config = dict(
    num_hidden_layers=25,
    hidden_size=64,
    norm='rmsnorm',
    rope_fraction=1.0,
    tie_word_embeddings=True,
    learning_rate=0.00781,
    lr_mult_qkv=0.7,
    warmup_steps=200,
    schedule='wsd',
    decay_shape='linear',
    train_tokens=132500000,
    max_steps=4044,
    dataset='wikipedia_en',
)
Each number is 128 + 32 x the weight over its row's rms, rounded and kept within 0 to 255. Layers, rows and columns count from 0. Numbers have three digits each. The size before them is the row's rms in percent of the matrix's.

# layer 8 MLP gate, 192x64, rms 0.233, rows 21-92, columns 0-63
104:108082166094042103146121146135158118147131137156151168143156151090130135161107087154140080155146160174127180149168162112163160181137097157096181158085186149168129157155129165190160128153122146
101:137118167155152090152145121114210140097158153163094091084189122205157116139126170116096111065103114116113127174186105091094112104110146116149078115114100122107073122114107179140146094114099081
095:150131160127110146162148163121194133152124107082200139065149166140129095114101029115114133124157128086164120103140172096162178093156157121077120131186153166123116128082120129160092113106119171
107:164124112123099137154156153150145109160075121100154184163113147082141115085152015119161109152079115094158107101136175175123160128133162088096145148140163164085107184147105165154137174122103134
105:070092081123178174168174133175109152173152124104161171183066151157130095146110151116084091117140100177130161118143135110142141144137172077149159129126147131083070177125119146160086129112076155
104:220189083123117111130068162135116150130112113147197155170136146160098047097090131108133120134135113082139146186144136106144101136184158167102144153076134145122089116123161104100122104126122178
096:152126147153077114149113147148209116076189126151126142149114111153092136194150093116097138125124119164140152150111123084078137088099111151082209113128100123126111127156096043150124073101087128
095:099105057157165114060159097105108137158104154092220098107132141137102109061176066093152108137114132109144123105176155138122146116116119144154131126143161104170087142160081102170090169128105109
102:089138127158115101102108135106122120128155138059085159113111156098051161128090152099083098084134117148075164136167119122101149103078191121092101073133189099105100120124173094088152110131100074
093:155045101136169071135152120171132133183111169176074175178137129158136154135150113100133161132151139163104116199123141097148110144155107188186166153150098123127106131116158108103109187158104098
092:101088174184126064096132132124183120167171101108133132178109041129134107145170109140105129160086188102081160155137139080095071147102092111127162128150134171139111152172158112162152112113106148
103:130153150171221117202142060168121121075160113142114102177130112144138098127151112121105125119122089168123101147141130171063157082158113106185093079137102090120149157125137113170089152119136091
085:168113168142149175113181142154149143096150119131107081185173166162164113127113120131176129074132118142183117103081088082133119127156178165144110079073147104123104087090156074158116154121061138
112:133152164096148108209159125132127123113112174163138141155141142157097124128144138101157166098154157135130074100157122098144137125181117112104093000100196159118106095152111116126156173132127106
091:152132132146116123118117158100106146112091122151155104126137105121110154195114056132107030058135141147121126100148061079112157153104144082105140089152158108185151143110122095098169124120053160
100:155166168160135098173095105087162149188086119138137144118125154097127136171184158107133076161116116127165136159141215143123129159124129110139128079179107038107097141131108089148092087144166159
093:131131200110119116169143106119072174151099075181146127118135122168108144121080155167101133116185122126117120109138130118224166141137168183157170131132107098131172133136128116066073100185148130
108:181140173089132070146112086106110097135124110138097149140164120093111116152080092111130145155118152177132057193085173187127183121092119090150095138112126161062097160077119146146093136092119140
109:115139166150132147120132144076129128174134086153108115160153156137165175121071142093075100125188114113166168147117131126114118075106101124130070045131149061105091079120102141176093135117151066
100:099105152102135141095137147109120109071148078126170120100084094142134131149099022151106193112107113131104139119162121057113158165153148151120110108155079163110096138099205126148161138134128068
096:075088040120105187125145079140137104121118130081125118161114072065138134129109087121123139144141148097145123174175152172110154139176106144100137189152097113173164128162087124117101061142163145
108:098102163121100148118136150160120089101101130148161125158129127121114159140113103073149023116121126071146177152122081114109121174134141082148142104189081104143217125116112137092072137153082131
096:110157163111141118123128189116122151124109066117179131102127117164110143119117114180129081094148113107107103147130169102151169201100164124190113147051134157098133161129201103112145067166109175
109:121087147139087054189087129165113149190123152136134089150127149086127091138101150114192111113160161041142153116095127119172107155092117138127109101143144118113137149131108101135036144180108155
125:146103137174140152183082086144111091082150097117155155180139092167130066174108149166146169096116111063104091132090098110103135163124132178059167185078129135131121129097153093123130169121115114
085:153141207132140092182080165128205091120129144156138117140198098136135136165119140151123130123095133127128114134137140182099149117120047097127176203179134165110152106116152101162145091090102114
088:182121185122166131168164119163158085116165137130154174140094135201161125156126150146113141095140112093200107114147110173138140144160087139123174139171109111058106176132118122188063167147130137
102:151072116175132135115141117120152122134112113111150079176114118116147171058206109148102162165111106123121129082116169138135033158116097148069114132109110094091131147152087082167120093104084165
094:128091207150097080134101143133139088069131131151122132186107119196167155147145112163210157064100089135174082116144113156120176142142137157149172085114097106095124124104096121120127117111093103
101:087111136117101168170115081148183155149114109144148171130157118154110073133154051157139200134187182126113129130160169100104179116172125095149133135169101130185158106086150138114064137122104121
102:119057164114130136149153144135170102138068107114179160157099154092104108069109126177067167107129113140128136088144121110160101108132086097130120175133097135131065132141086061174062171115139153
104:148119123140075112079124074077111096091119097102125147137169076140147100109114180159152135153057133112165102096131122139066127119170079133127115096106073120068142120087121156112096175189120181
106:152143170178135103143182094054096125141059123178195138178133095121140137101131156159136159131092155124102119147147090123118140138141155096117099039115095141181083065106148112127138159135097139
097:138107135116130083138122129127095106123136040047096128170087120165104101103181136136106170116161142062083110128142136173080094093148135134154150100155164064112099169123100114168085133170114154
106:083096154118098126133112108091124147195132126121169184128130135110158181167155135176124138183143124151204132106081141152149096124142127148102082120137093080142177128166137136063075189122157078
085:112118108146173172092138139158107098115136148107131130144176024127137108163156167125122104060123134115126098090138093105105128112081089104130169159086083120202141202129149160130138088154103164
100:097133148166105180125161172138198126122187117194121161129183155085126101135160072155068194118165130148107131144152156130153118133085172160105122150122157107153122096124112104131106112052085136
105:098143126131131120129144147153164179120134108162159172120153119151133156150116189101057141103171107141133125164138158103140079097142148150097083131199090143099069073133111182148089076150203110
107:122080124183163157086131177124126148172141096127127143116066168145113165107099133094126162088158107111059178175120068180116114162120121159082096140117166131119128130182146093139156056146090129
102:082100136170188135178146150051106161094081073122164124107131143130111135121100153155190166151130154194183141138209129105149114145123124135154065130168116083161130124155141112128131164137160116
093:149163083171108092120167123080125088140045065124120160142068144117068131118115132078095161131127137140126096129137115174116149143143152064082159173074140153109133114092094125105160135117066165
096:030158100160184130118168139165101179181129097100135181179143166112075077128158110092176124094170119108124093142140123090168114109148131146120106133109115099135114101074107099160123143136078164
095:144145097129128117136190146110160146113125125142158176090164144134079115132112091112167159153205116150124137125095161115191147213146167123122191137148145117095144157187070073133115158112086167
095:130131179091099108115128115158154133093114104133084110172063086120099107233118120151119151106156128130130094123142138130181136127055099126097136116193161118145113107127157065166123080134115063
098:125145126087153125136115138078140103146134192142169092115167120126100074132120147182206144107140114077126109126117105121117119144079093062102116165167143144146049092094144100161110151188091179
092:124105195115119098149122110081138118142062130100132151105106078125149095126161131111168100087138119067110071146157166180165141096167112122135197111106159180119122159144048084107143163098137100
111:118120153098099138107054168070120110145181159109160101100105166136076121114086209109162121133172129081129110126080125121129113110147143098101076160177195084105142134115109120086136113180107158
100:143124140087120201189162143128051114176196113147119074156135139150096137150067162101152169140132130133161140139139138104107105156151061130064104094116112129129122158092199091144115145112110125
090:092083115135148105171162108169102149086121140130184053153090105122085119125099082115175075099104183147093124189158083141124113163134177125104074136143124094143072111143083142128115122180122103
104:113125137064167086120181103107110136135099172119142158185129073114121098172174144101169126137092154194117112098089147143129170153114105153114085166099137126043093181098103136116111117131135066
107:119179163129123164172139147111111170141083118189072131129127169155168145172100157118137074094164078171129150129230118109102107082107145106114113167109154097104094081091135144100134089118121104
100:171112177128135154104191123150119156115145092117120145116120113079116108072146119137136193140144154111092075147071212146109132133128128149089154183198156128130152167080122171175147109145159175
096:143119167103204144174114105168085164099156146075111167139142163165127067165118141103151112079176124105106109131095169125137124078112184156083120153159173087095121110154128126088139097120144056
105:163157144162155074121094144069169163086131070085140120129139068140128135170120122087133139205097118132164141190163118198132154126140140135184086067124113089103143129109107141137101167158115154
098:167138170113115144133122140119124079212160092144109087166172121145154064104179138094101158156130058145126122142095166200136064120148046126084155148113143127129132118139089158144148123111135122
116:166111168179188115130090101107136123154104057185176162174175137145148097145087149067118148104117158166154149079175156168161113144148096100132124144124118062159131112138158089164166155142141146
095:119169158174097164131128107145150099125151099141138105102054114170127068138126133106147147175147090082176126132130134107111055108144143087161080112119085057154072074118102098133089121109144183
084:084117092151138113098132128052146136154139131127105145125111118088100106131142075062156136136172181108203076172193131102115081126107169149157128159082161102143131086112086137106113114153146063
099:090131120060116132150100162153167148182200103155155146127152083174102161125093144104181182194088166081086126116141165145144111154126151117069125149135175131139104145129085120101072141159141121
102:078132143106129182072097192147151181201103130151122169122133142115120114161140092098113138094191136147087144123159115067076147135102095141133163154131144188088149152143165089168127115118105068
103:018115113152140094112108147125140142126127119180132160154086106102078142137096136124138070075124136133126149176160148146138134147138099104183107129148159169141127161085141138111131121170012135
090:130097114143126102068208149137173131135096164092185136148096083071132180129111159119102175121133138132097096142129104145133138162122118106084198097224090157139147113147093107134108142148136081
102:125096143104127102083125132110138179110155112104142102120146105157102070104137121097148151172090162108104118140106117075084083215122200090215139154095086184112130140138108107151092137100096141
102:134150139153110121173126167118144102085163154172140117177192036133077158154187098150160131113161086130198135118168092174133168129124144134118094137107122119138101117163170184096105141078125139
103:141157082114149100173132139089125147136193179122108137133126126087125115071174138099146108137142105116128137172139163171124114089126076116064119131130152158099011119117131105133050143114093159
100:088117151139100138091100120165155149135186093126157227116109111130105174165066168115122135166163181104077124120132093114185145116126134180122104122123175135175145158087193132145090103148130111
114:184085137128103191066119136110127111186110173105128114145101158126104150141108111146122156133123092106149185082116198102141114175110096147109137133142077084062119120081144152096078164102067110
103:073161104095059127176140120110087152104119113142124108116130161151162108157120134121122138064167177085133096115097116088108081103050142101087121147090185053136132150100097121072093149109137119
131:092092135100161181144121233088194116136110141105188139111124172109110125069127059117132140157159175108127127068147138132164145132104095150098096133160147126145155196168134123130112148127121153
098:183140168120096131094164144165131195109084150193147175164129091153114151140109177115110156113122116106093109102098117119142097142080100163156101151179106115107084115105174089113200089137060122
103:048097087098145117169132133128120090103120093155175130119125189135122143147061072124118031111127159115119101126115101114112168031140174109114122139102155093117165146109113142135111150112165109
095:134065089198157083153139122129130155135146093138121190132150159195092135136127130126111139198134080104094105181098125142142062120168160176116080107128111110132144152120070116147108149156141194
# layer 8 MLP up, 192x64, rms 0.22, rows 21-91, columns 0-63
106:112157105096130106100083117069094107123163076142154095140124116215079075147158139142087111177032155129140091133125135172127112111134122082111161112114142125166163158127125122111200166115149124
095:132157121127101165145114132075143133183147111095120092139129166048157080187126122132118194180115077080208109184145141159138129166121139138126147169146129127192159114104116150092158161138123151
106:116077100182128126197040083133165090114166114133169128161198132101116076058144152145120148159131148093150128133143101103113181100133117122172101101112136129132177123110142064114096155128143106
096:116106083128115142070112168145114133132191075145157121180152160163136116121172091132079138050141120125082160182133106086113139126077162105133133056115104171109154127152065162169150145151150140
102:120176082070174149169090076137079061095109097124152157102168161139120145176118151128098143131131125101172108187108128116116167119157145115153101172138070170077118118120123205111116141128108174
087:086091117152113124060121168166143073156145147138164134173130074076165111096115092220124154106167085055105107087125096128113089133149099097162100110105155155119156127137168128149156163130109142
108:115132135116097145076150181187089202075124135144145122119120160138179148147093093086082117129181127127094186142099150088100061118098135126105100196129107113170131139118135108135159150200147133
100:150195116157134157146107111114117111115091124108099101118109128191127114155198096142133040142147080136194109123088152186108146096104104100078191121153164098148157113143121142125084112075104103
096:114126191154079157168120090137133178103128109167132162125056098117187082148103145105162144130154144132138171120217111118105167149181139063158111104125094127153107166162115106120139065130103115
105:134105149122165197097123153130128129126152101049125090128128176052107101042091107099155127130089130116100101135130133083169122136108120158158087170107181157120147160091158136072119141135107072
094:152106149123142123147120164198144091060093168112123132198087166115119146102179159098128096100123082088107092095120129123073197133140109145138117097078123068106111140081111113136170182129112094
088:106108115102094107069147076173157122181159121109142114093155163120116166127126172115145198133128126143089119158097212094161102148144088175108156152112119113118088189162141102073121056130115128
090:051105115170164126157065109144120126150108154157159139115084125153123119120138125135081121115134120125154152195068133055063122173077143059152119179157134099154083137135126123110190120117135154
110:150154217154173124172177128156125119166091106139115054127106134140086113150153176060129158151123118136081111106119106117106180122129114162132088092110118142119124091088099051122114158188106141
091:069137127153133133164135136169127091107145138192160171084091092174144076139112119124140146107108111122083163055073118181142153068126143112144118081152144160099071089110124124191151146129173152
111:145129148117103101149174126152143152167121101196143096092172145047162095112132098125096138124162090133099116068132169162099130117142069070146140147087114137128100166075091147148213144120125161
082:076045122157168139131112124138122097101108055157046126135112110071147131097097129175133136157095119117135161113170138100110107086160118157112094168112105114109157158172147114138109099151204078
131:199173167105092147132118174153118071133160136149166142132133046122122139124117188155090109125144121129133164107157183194153143105181086143132166146127102089134114166110146152065120164100099168
106:133115105132172088106116134169130110109148193079184181142068138154087151133120150145134162095084109137130101146156074135121127082155128143065091159184120087158123078188118156165104139176099159
093:181142071160058081120078137104124142070083154159163145141115090105166123107169078105094130168077076128085145145128157153148178151139161102107147080132115192117144072141158126146108119126136134
091:198151133114134146153074128135121173109129169143151118193118103180155171207132074077136119123143135121132098065148129130102119138097129125137138135143061108126088110207075109147118121112177164
094:110165110087112130094183092104119090110179155120185157125097084130108172129129105111105112125163177159071167112173064137111106101191132083112171125091100106168165194157139132106159131093137145
108:126115122154155114059203158149129110152112126086129149100117148166114155188124161081131058111195156171100174164112148179096148099135117132056133125137113160124163087126105170148078116160126136
104:133162133119092119133056159128124090078156111102144148064155099164146164193071080152138114148107089103097143141139097099082142171128140138113184110139112095121202142083103095108096098178105146
121:096137106155114153160166152150145165136177163083126147150113121138095156187112186155089176129150122157191163163098144143150074099099125057112112144110117173142186102159154147133147099105067177
091:166170069131126169120140131093147135167109098121197082162169145081158117155073101085154106078112083144151077133116114139120095133099138122094126120115128062128103135173135177074157189175139109
084:157151095122167075127123154141134178132119106109188197089147155125138152213111104129101080110152157169089076151120174134130103132126140139071141109088171117165087118153092136097131077143190141
090:121165116142179133171167106122106164102127169175128100149095111138084077133104141103157085176117095152089145170086110206125145070161159076149114132156172129110087131110144096080153104066101136
090:121086080187142094090131082180192145135148186116152121151120126160123103168130149140166162125073140161104193130069107124077164137121150138131175154129113138089113136121181125166157144176089077
096:184151177081105128125174162083168125093136119142142079087121131108205174147097144178115135135122153189154138137109058143125119156040092122123092155125088146101114115156139133095101157156122159
092:151087168151191134109126126119179075154104174082157104095057080143115140082124095087105138147129114134131177153137151177114128146150129093107140122151111159132122151134140183140078163134229102
101:099143107133108115188100153160141154088150131156103086168138129105048135099109111071169197137172166118116123111096076141144157135093120129095130150096133163112175126174129110151150191113106209
109:056110157135152186092132135166118129158096109112181134088128111112123156110097093119139128136123148117170136143102099105126124122173154089118066111214073157148179101108202082137080079138140123
112:035158146088106124131149183092128102076125124138153095123095132157147153132119119126118096132146186137130146148134094054167168101060137112144114100101163192138131083161117199149094136103102150
122:089151118093133106134170030157109154164130103121126146115159116138111130195096149148133121130164113159212154159056164160098107147186148135118146126135084094135118113100088110143169064108153138
101:128170090159147131217072129102037102114095077161134154171128110119189138121142087100124141117122080145165103102119113134120125099103182151088104106130162099123082146102138116079107148080150097
099:126112164142153150178099110083109141143137151123150079173117126168115095225116115137168131124087135217152133094128113120153150086116095096158153094099144102186107149117094118080080096069125115
090:127113143109082193130116132134169136094164103056201116176109123082126143091126113158104135088161181110141144157102110164129112165148143106144148147154117119155144185070175094182102167099142069
103:169192157125135128116145118100047157131138120176121130113091169097063140134127159077160103147132148121093127156084210134109112167139143105110112171192153133120082139096097116076128119195147133
097:079122141174126098079098128102108118068140091142123166144159131179148156144119123137175148138169145106135108155164061118083079156134123085168089078137087087172119096157135100155191088095110080
099:189133167139118130115129093140094133101087090121116061080156182124108163171091123131074122174142188153112120100121139131131169146128137118154175126132115039122194179079133086093105107123141118
106:097095079091149111113102105075115153125118159157109099149115123124080152161138108033124128155061080115094151161109153111142135155155154120138147122155146188155165210130126166108139164084140074
096:168096129127118179141080139107141139104112125105100076131175145106206091123150186131195148103076131078159121107139118058121110146166091135114130173094125176096111108188173135096120113124091159
112:118143117129142094163155133135184117165147150182081124165108109140114099127156071144102134127083165139154125108154149128104214130147158107198187089139094184086083163133092118170111166170091134
102:116143122140131094152120129138177105124173166127109083154138154174150100168132160115166130138105196145172117108123098117118089153145174126101171016074146096132160102093138132112093159075070115
097:090177072087101188118105151104130167112173084110077086107179137123104143160098166099095112136139139154169105158128170102101122115122097147134129141093105081118198128168165159152152143106211112
101:148075110163078134179114188140141099132117135157124089103166143123185178097090097131159181141127137141128097182115082115150099143161109139077148185134096115165178107133163204150138157127150178
100:205167179133136121099137086156121150112173157121126133107124045103138170108120111112123159123167123117156179158141171139101103131149129165148118107167056143058129131155117177078095142120106198
090:193166123082120128224101148109157102166112055134078078153123130150135117152086145139136115169087126140133142148149144155190086078124124159085130099139171135059155108142126097087112133108135110
100:157134167144132159075149175107138161128108150102126134163058103164160177091134134134086078123066107181166089106151100167155088058092103107169107118093147121122109151128099139152155113128088063
102:177153118117077151069118136135133201149130136138099054144126112095138100118105164103190136157080130105145096143122118130113083200115131139132181184078192192156151158126136104123142148113099124
101:136137160170101115168112069110116102181126157082111120162087167162107080179121136113167092154102059119134158161111149170106097092191130095172178118115089096137116119115109135061108112115086164
119:145148069157162101141152087111105112154120118190165178127139099132119126166131156142102049081126150133154103135152138078136080157156169142134102144135033133122094152139108090054106127139131185
096:109123141135168119106096077128171105082137137154178126115187095172165126137126138114093101099070192175136092165155119158116139105158085116198109121135089184125130052107160130134116070111116098
093:114103119150127126142196086150085101107137132132140109150154152131107064114126108165135074158163124141136101129124126182076116122153109085205101093164087175088183088135168082131079152109155070
121:105165081157163102122174151118105152113126115193119160187108121118178144123126081132114066139143094221143112149093164147103126107157122129154148089127142121150111159189136153205189091130131135
095:092139149179155189126148105168057137124098103061128122160119180148109099115125147130093117113145141141136180102161096101115085126134144118104178118181100111112158048097179115146128170123060101
103:036144113143128098162107098120084148104103084120112167089135171088168097136096066168123129127070145152123089136103106145095121108097161108123158142183162121082122144216110114148135152075145139
103:127111102163162100170082138167118075103182116216151175137137135128151055132121154121109130096148152117065125123078146089145150125135145144111132191141109128098108156113141127080048158084131156
111:159161117108051137063177152148104194124102120144113099178091130152113125141134108137143081136115120096146104073164130153137117151132096132111183166127156079138108190187081077079176146137135144
089:132101108151077135084137141108103102094119128167155159085111092140078137094175116106144066121161122163103136121186154120159125191221135130127101178139138192112088142109107133115150133178066139
097:094141146114097104171097072121142144142147129115122117098095095174095147125163103077147195130134177123088104128145085129165194167072136127067139101160160162155181125128205116131104137097094090
092:137143174133155145164147045163150097071177118151135152136082119102153109122147145105113134118152112165148129116097183159104185074149047139140150209131125071136137153101115075127149124111141158
111:150108128152150114138066198122134097148177090169114082185159107167137148163168114067105168100144116160142148173192144134130156072150129104141126071123142151158142171087136181155152137134079147
093:127103144117115087171091093170143078163133153097213125078145089137151106107118132150150075094112173101135095135110078154088101171145131094113158113107075216096181106129100128133111154114117153
100:220155149137129124150202135129128144166094091144102089159143117158137123099191090164165141157076084161142061119131157140102071147120084111139125109099076106090100101140114107129152116184108111
111:148100131130091135030100162149090106106178123171173082148100109143101122150174180158123165131159113080108193139065122102100084100098086114102086128107089112172146115159118142153147108131104135
101:132091109080184079075108128134125134110091079174128080160140133167108160100133166088099071087094142123136139125132088118117100108191145090124101055088101099099084110130150135090199107117132130
112:172172101152081084134143068136125133156126123138097140095150082155151151112102120185140131103112138168087104163137167129123100163116122114136206138071160078097049082145075097145126128114097081
101:114072186165096140130122144177113059107140127060142099087119124114162116136048122173140130100065187100128145153147099094153132142126169150144134126125109091121146188116137096080077147158101098
096:147118114085171159101132074152125149161093176118119169146116095075074116129187166131213172128112075141149120120150165160169114195143139140079122151128129168139064163178142126133143149122148116
# layer 8 MLP down (transposed), 192x64, rms 0.192, rows 21-91, columns 0-63
107:157122118050089068129066094108118115105151131147070132183163154131099150111124176195211100171087123116170112127096106111138144118127160109117122139134122203134125135190139142105164126139134114
098:194209168171142170155123154136148108149116146183074136079163146085118133151070145163157132110072099139113182149128111118182131104106099097133163154167164098088092109130161093110138150136145090
097:107194172110100093154131154112150125105183165167101230144119130144196183139117145116148123136116165120128135127122090142135142209118158177147158122104158111125159169148138157183125119164084151
098:143181146161152174095089117114134079123140137102108118098146102153116115158131188101168140164082190196141163120125147118134123133170115195097107135098162122133174050153129077105137091139178170
103:165182095139143120132128141178108133108100121111118084142144096104104155142156126141196084128108113049162090110120053137111154145107151164100047115106056186125155112139132177089114125143144107
091:133092110171098138157154129106110124064095150130201179121125159105131150106122113192128173171158126070045140111100155122181126127059143098193171132133115103148119124081176127138137124132145113
115:097131162120175128140117161093139189152057126133205132104164150082113124123117183138122060116176113173160166103071154141106105158090142104134092155148155114132185101123094140129163124144124194
099:117159145077137154166115129149101093169081154144216142179166189165177140121156130116097126149110134113182126088159097144126137136054149128143156136145181137073152112117110096178113095124075145
098:074109150103148144076160035104113148121140150117131175108146098128138098150142159107117134184126183147134145135178097106112173154151160110168139151108106060137164100181154132132203082145104096
104:102159160096156117052120104100114117108135140111091147116117115068108096182125084132174133118101076117139173112134138159094150142133170181064086084138162133147100195164144144164108142194119173
093:112078156065179093125134136064123153111126134101174162162096128152114118130199121113117155091138171168177135155151174142094136163176127107147161140125158120087145164148144071190146088109080165
099:157102131103193116124139102106152098067108181122062098139127106110162080127136118081100093129151178144117110124111170138091165079171126094147158154115089099069147110125120164162130173044151107
091:117058151189125148145163187198113132114093090134133111149144147155132102114145083201174156130109140151157132127111083086108159098128157157141122112136118083141154141065128061125150091107063157
094:169099104184136146158181159114175128175189101123112086161159106142099169173116151074118175126047133113132128106120113150103123105102075129132106096145168117130214139104086107165102118160122119
086:144141128081103141121114055139130100152165137146131171127113129119118134083181165160161176138086143111132096079144169144199124164168143137164130158165112156087147092142116116160087183121224150
106:148154116196095196185160161135077118096117126199176145146161108121153121142107042108180156147135106129151142095148114104123130118128068131175126104140150164137188136098149117081143173133134103
087:104116121123102207139101139083132081105096109057182134093118134058159081166104162096188152165155142150110167119142127126072094132131070107072113125111131103070157100098146135104123122150116113
114:123141210114088179155162150103121117098130155181163144134139049131152146148124119098092126118133091159170127069113140189153176078190117136126146172137104099121145175145198159108125099121122129
115:117101133116149110093113151117110151131143130109110113124102153123148166137104165106070099100158114134142086155139145093131150019120108135060075049089107085085124088153133162191115086094120099
103:131121119138118158075158134166172054158187133137131092115108134152100133159090163147165087162115149147217109123157161130094106101090088145165131150093156095093167164088157184139156108132138182
088:142179126083085074139105129158147116142166176159107133057128111123163098141149165179049152103154133148151115111072150158151153083098145119127116166087104191127116120071183137109141154113170112
099:162203112131105075136106130122161160109152109046076117089156152117154129103110160160133197155142111173172053117160118177161120101073162121149111175133165129091081136147116142107136117110120126
103:126185145118135194117171103122159161176115163127143164099117118168093115164124157136099076167222071085129112167113159116127116101085137152122162126104127140128081119140084078145121069169094139
102:099098129125210116096176101124077153121178122166135139168092161132104114078143112102140129130158146128118094175129164101165161063195139122112111141121151122123084139105110157199167128076157068
122:127162146140155157134084115166157109185137133136118178134121147150050171086127142172153109110042131116162113145153087170091098117164122106096149139085161140097177081184156091169121077106129126
107:145104196113139118149053185152182141133108132171131105120131109157108102173160132137143117125127114141159093158138145155107163116079107045085168168112117147097076129148188125184131060147126142
089:171075150102202122185133149148153115156122128088179144154119078169103050166125105122111152123115123133132101120110176149103103116126089116094187172088179074076110088142089111147100134112111139
096:100133107150132100114198118115175109091109089129095082144134109182150140065179150110105060181143127100116107134096135190111073128087118159140138168086124085144123207102090125116089129116101126
094:066168101100117168098137125188116152169136135183136147099068192099088167077127081077103142137183128158119161066109108166153107142148109097123098170148129125141138155163156117108129105115191130
104:099115131139202121109112119115076138174098110125134149152183114093068082142104148069130144100096086126221119149106131133139128108147156157134152045153104175139089136137069093119141139163098117
102:147080083182099124177184157083026171120133144124159175160146165077135094123126098113133166124114154116084153180129130108108150098115087145143105094167065084146111142136107125115117111100154116
099:177111120120153155093095118121058089165132179121064136129171101160084115090187166117123188088086151136135104170185127138088061122106108109124159122142133167144099123145144084119155108159107179
097:138118148105100085139098140098137138179136079109103088099169105122155119186135115128143113157152092178143103149168182100164175137141086181142101141127077134145112189095175147038145131175093147
091:125148106176154170112174094142101044194180176174137141129152158133105116148117128108145134136079092095165148114167077132138158131171162116086143128111090096102175076142148118125158140153176074
116:143075111084197137093205118130120073167126185133121124134114076124165148133178086075112109131091073100126127142136098103134172103186143178097127101078153127171107102088155146119135129114092134
097:132146150147104143149179121155145207134123136104099121129129182129175142137144089086043108108152107209143133083150118155154127155209147172114128108136092094108159116108172141150126190117160152
091:116144189099144177141199104149124155082079082123130149127095119140109179145156141146126157169147093177124165060150134095140121161069057122171113110098138099137141116168115167168107146131176092
106:157109162180134146135142158137132056179092114112132106153129111070121107090185087175176119117129119142109155094150068141174163118119148139186170102135138182095181139150160086110168160107087102
102:177194103134064137099127149179090118131166075138128144141142105118143155114118171146144108175141154142165080199148111117130110124043147129205127142124172077076088113129128158117090119143119137
095:184161123140145095098077107162102108115147141151059109121107122150145100102143117089069099146113128094101117110136105085139129107143199140148198097099115189075072092134158145145117105151145202
099:118179119061109107116113080159119116076067133127075107074168159128131160105113113160088148163154152126144163148130122125138127082187098135171111134140106059157127195106126110161092115146199098
097:158091096137103153087103118076119113046134120225135172111124155160150155147126161105120144169118127072153154125142101098168121123191128177120141079202107129159126139126089147139113161160128087
108:172119184113113144146092131117144164177116133183161112140130102106084121132106113174162126090044167101146120135123186120118101149086145133079155145115158165116136080145178120103120085191123207
104:120161104103088079123169097169130154170136141089099113185118100094140119114085133127069175120183100122132090133128133138138123189111137154127108110179127144180058110093067135083130175094087177
098:150129184119107137184120139138105189153120102099114107161107059164110097183169153121135165115131143135137155156156139110086088134101149065147143062135154132136124105160155047156052152090127116
100:126126153153091124108104155069101092130182163134156124106098103136054131182068121094097102201056110184114093145121163123108156120076132115102165175119158108136158150124177137131112110171150140
092:120136142112134085086147143126121112155053160099116133163131125118115158129124120177151182127124117110136136131173180117133111156097150160042073158206149169190075140101163106112091164100086147
105:100139136118097175151215165150089147174119150156147084117138094111150113147165126068137157145159045158139109122135130126127124175120130174154090162126121147149113090117158123032086133123090085
097:094147180153137151153093136139173133112157167121121069169108137146152114067127130203148101150092149191149110130133111131184148123167138072132126145087113075140106081120138108179204120081154155
105:144126138134146121060114149112039105145146044099154085140090140132156078165167149173066147147104149212148168095156156095162123103121103118137098108113126113114120158146150120157135153128106077
105:112174157127125173211155149127126078208100121111125133131088158139158063121091115161104150096106135151125105126093075136102146129090116156184111174153209172112113081145147123120133171118105125
096:141070105091154095119186145123192168119136079124083105159115100107079152102148136164127144112140176159140103080094165100123105110104105115108122138117172156183116156099109188179107177066167151
115:126153145126204108186162110154116153090167140096130188121135134150112156147100137058180106107105136101156134125135146221092100131150165116103147176129194117129108095143057103102100100140142139
103:126139140132140121066157126160084132156147155074123118137121061118167098183115154108155122127160104151128127169158090154119180176123197140138084138102110145148191100163121140136168175176099208
092:113078098082165108134157107145169159167095217111156136123078139098166088157116122146184097086117173127117151079158115118127167183159104083118146147184133161105100146066150118142099130134170121
115:123095152115139155108130132115106125149133131152100151198132167154186144134107048048098114093140118170111124145155153152175113070136140095171146109121178117150087095155093126187157072094079147
093:121139099122146167118031143139177160172094163129147097191081093112095124160141140122162120096097189138184106104172121109113128114072136106096126143085159159096149194134126116106149092157126171
099:072132094136120086147111171110143146135175117078111189094130139111113127137096116088164134159105148137199078150132135150105184181077148065117178132152130058068141145141080091123123132112160128
109:088149139091159103140095113141147155130127165099168161106155103189080093148101135133164153150158099070113106121078162071122133130134198105065105193127167123125084090114105096080108147081153147
105:154131177077119107107126159121041136110085121175142152109125123091068095176170105143108092101135167199167106114066190183077102131098115148110148134092123096144134145139108134150129135154117167
095:205134124131130166090170127126095118123143152135082095106121117148130128087126146137165197158134102075101114102101109123207066158122142132080077153163144155125104088215084132120112145152161118
097:077156131121143114107156129134152129165123179118119161129109178090122194133159106096151189131183149125114098110196083175157184151121125135069154093170127150160171130101132149109162143153100050
105:122094161109129137113116113150200221095172149151159146133135113136081106077116115165121187118101205140148146091123126095132124133177134097118154130158078154104147142146154083166131147058180125
107:157111145068131118128158169216125149155115153116149051167054089113119161173134161123132096182102114121129129156135113109183128078106098078115136142090122098140139110124138117210089146125124144
103:166138109156122172129119078128114080117172140174107164132122119128168101099133150213093125085093197125088183152164059115097098149147098111103166083139118165141175125144121113108125175143180123
094:069130114079118116144067143170104151138160101119127221124119081090132105172094183157132088118194176058089157127127101079135145137125103155094103104162141111142127180138131142129108155146155144
103:108143138166086149115098099166142065114135140180135127135143171146105124078151169145132144131111152157136081085156094158143134102179180100173141157146146160134181044123133094131131079151194185
111:065144113151103156170136145060131106148131122121093110171163096176166088160066110097100132118166115169197106122104087167122110091066135112082114115103151126143106109099144068085122178105145100
107:190061123063170116074144139125149120125166124141066126111096100072098146139123132117122128101119116112131103171205152090123167080154150119136171117088127135120178078133127178115144118097099195
097:112071178114158131088132160145193142089161111102143097121079110092067099121191110173174135129136124161078169159086135094146158122146134142094157109127153193156184122114110091174091112133161121
096:128057106140205122162114092116090132174163151127137178171102107050093128171088076106130117082095159089126133121156128108149131086143144125140136157115185162127081151152116105062154144114165116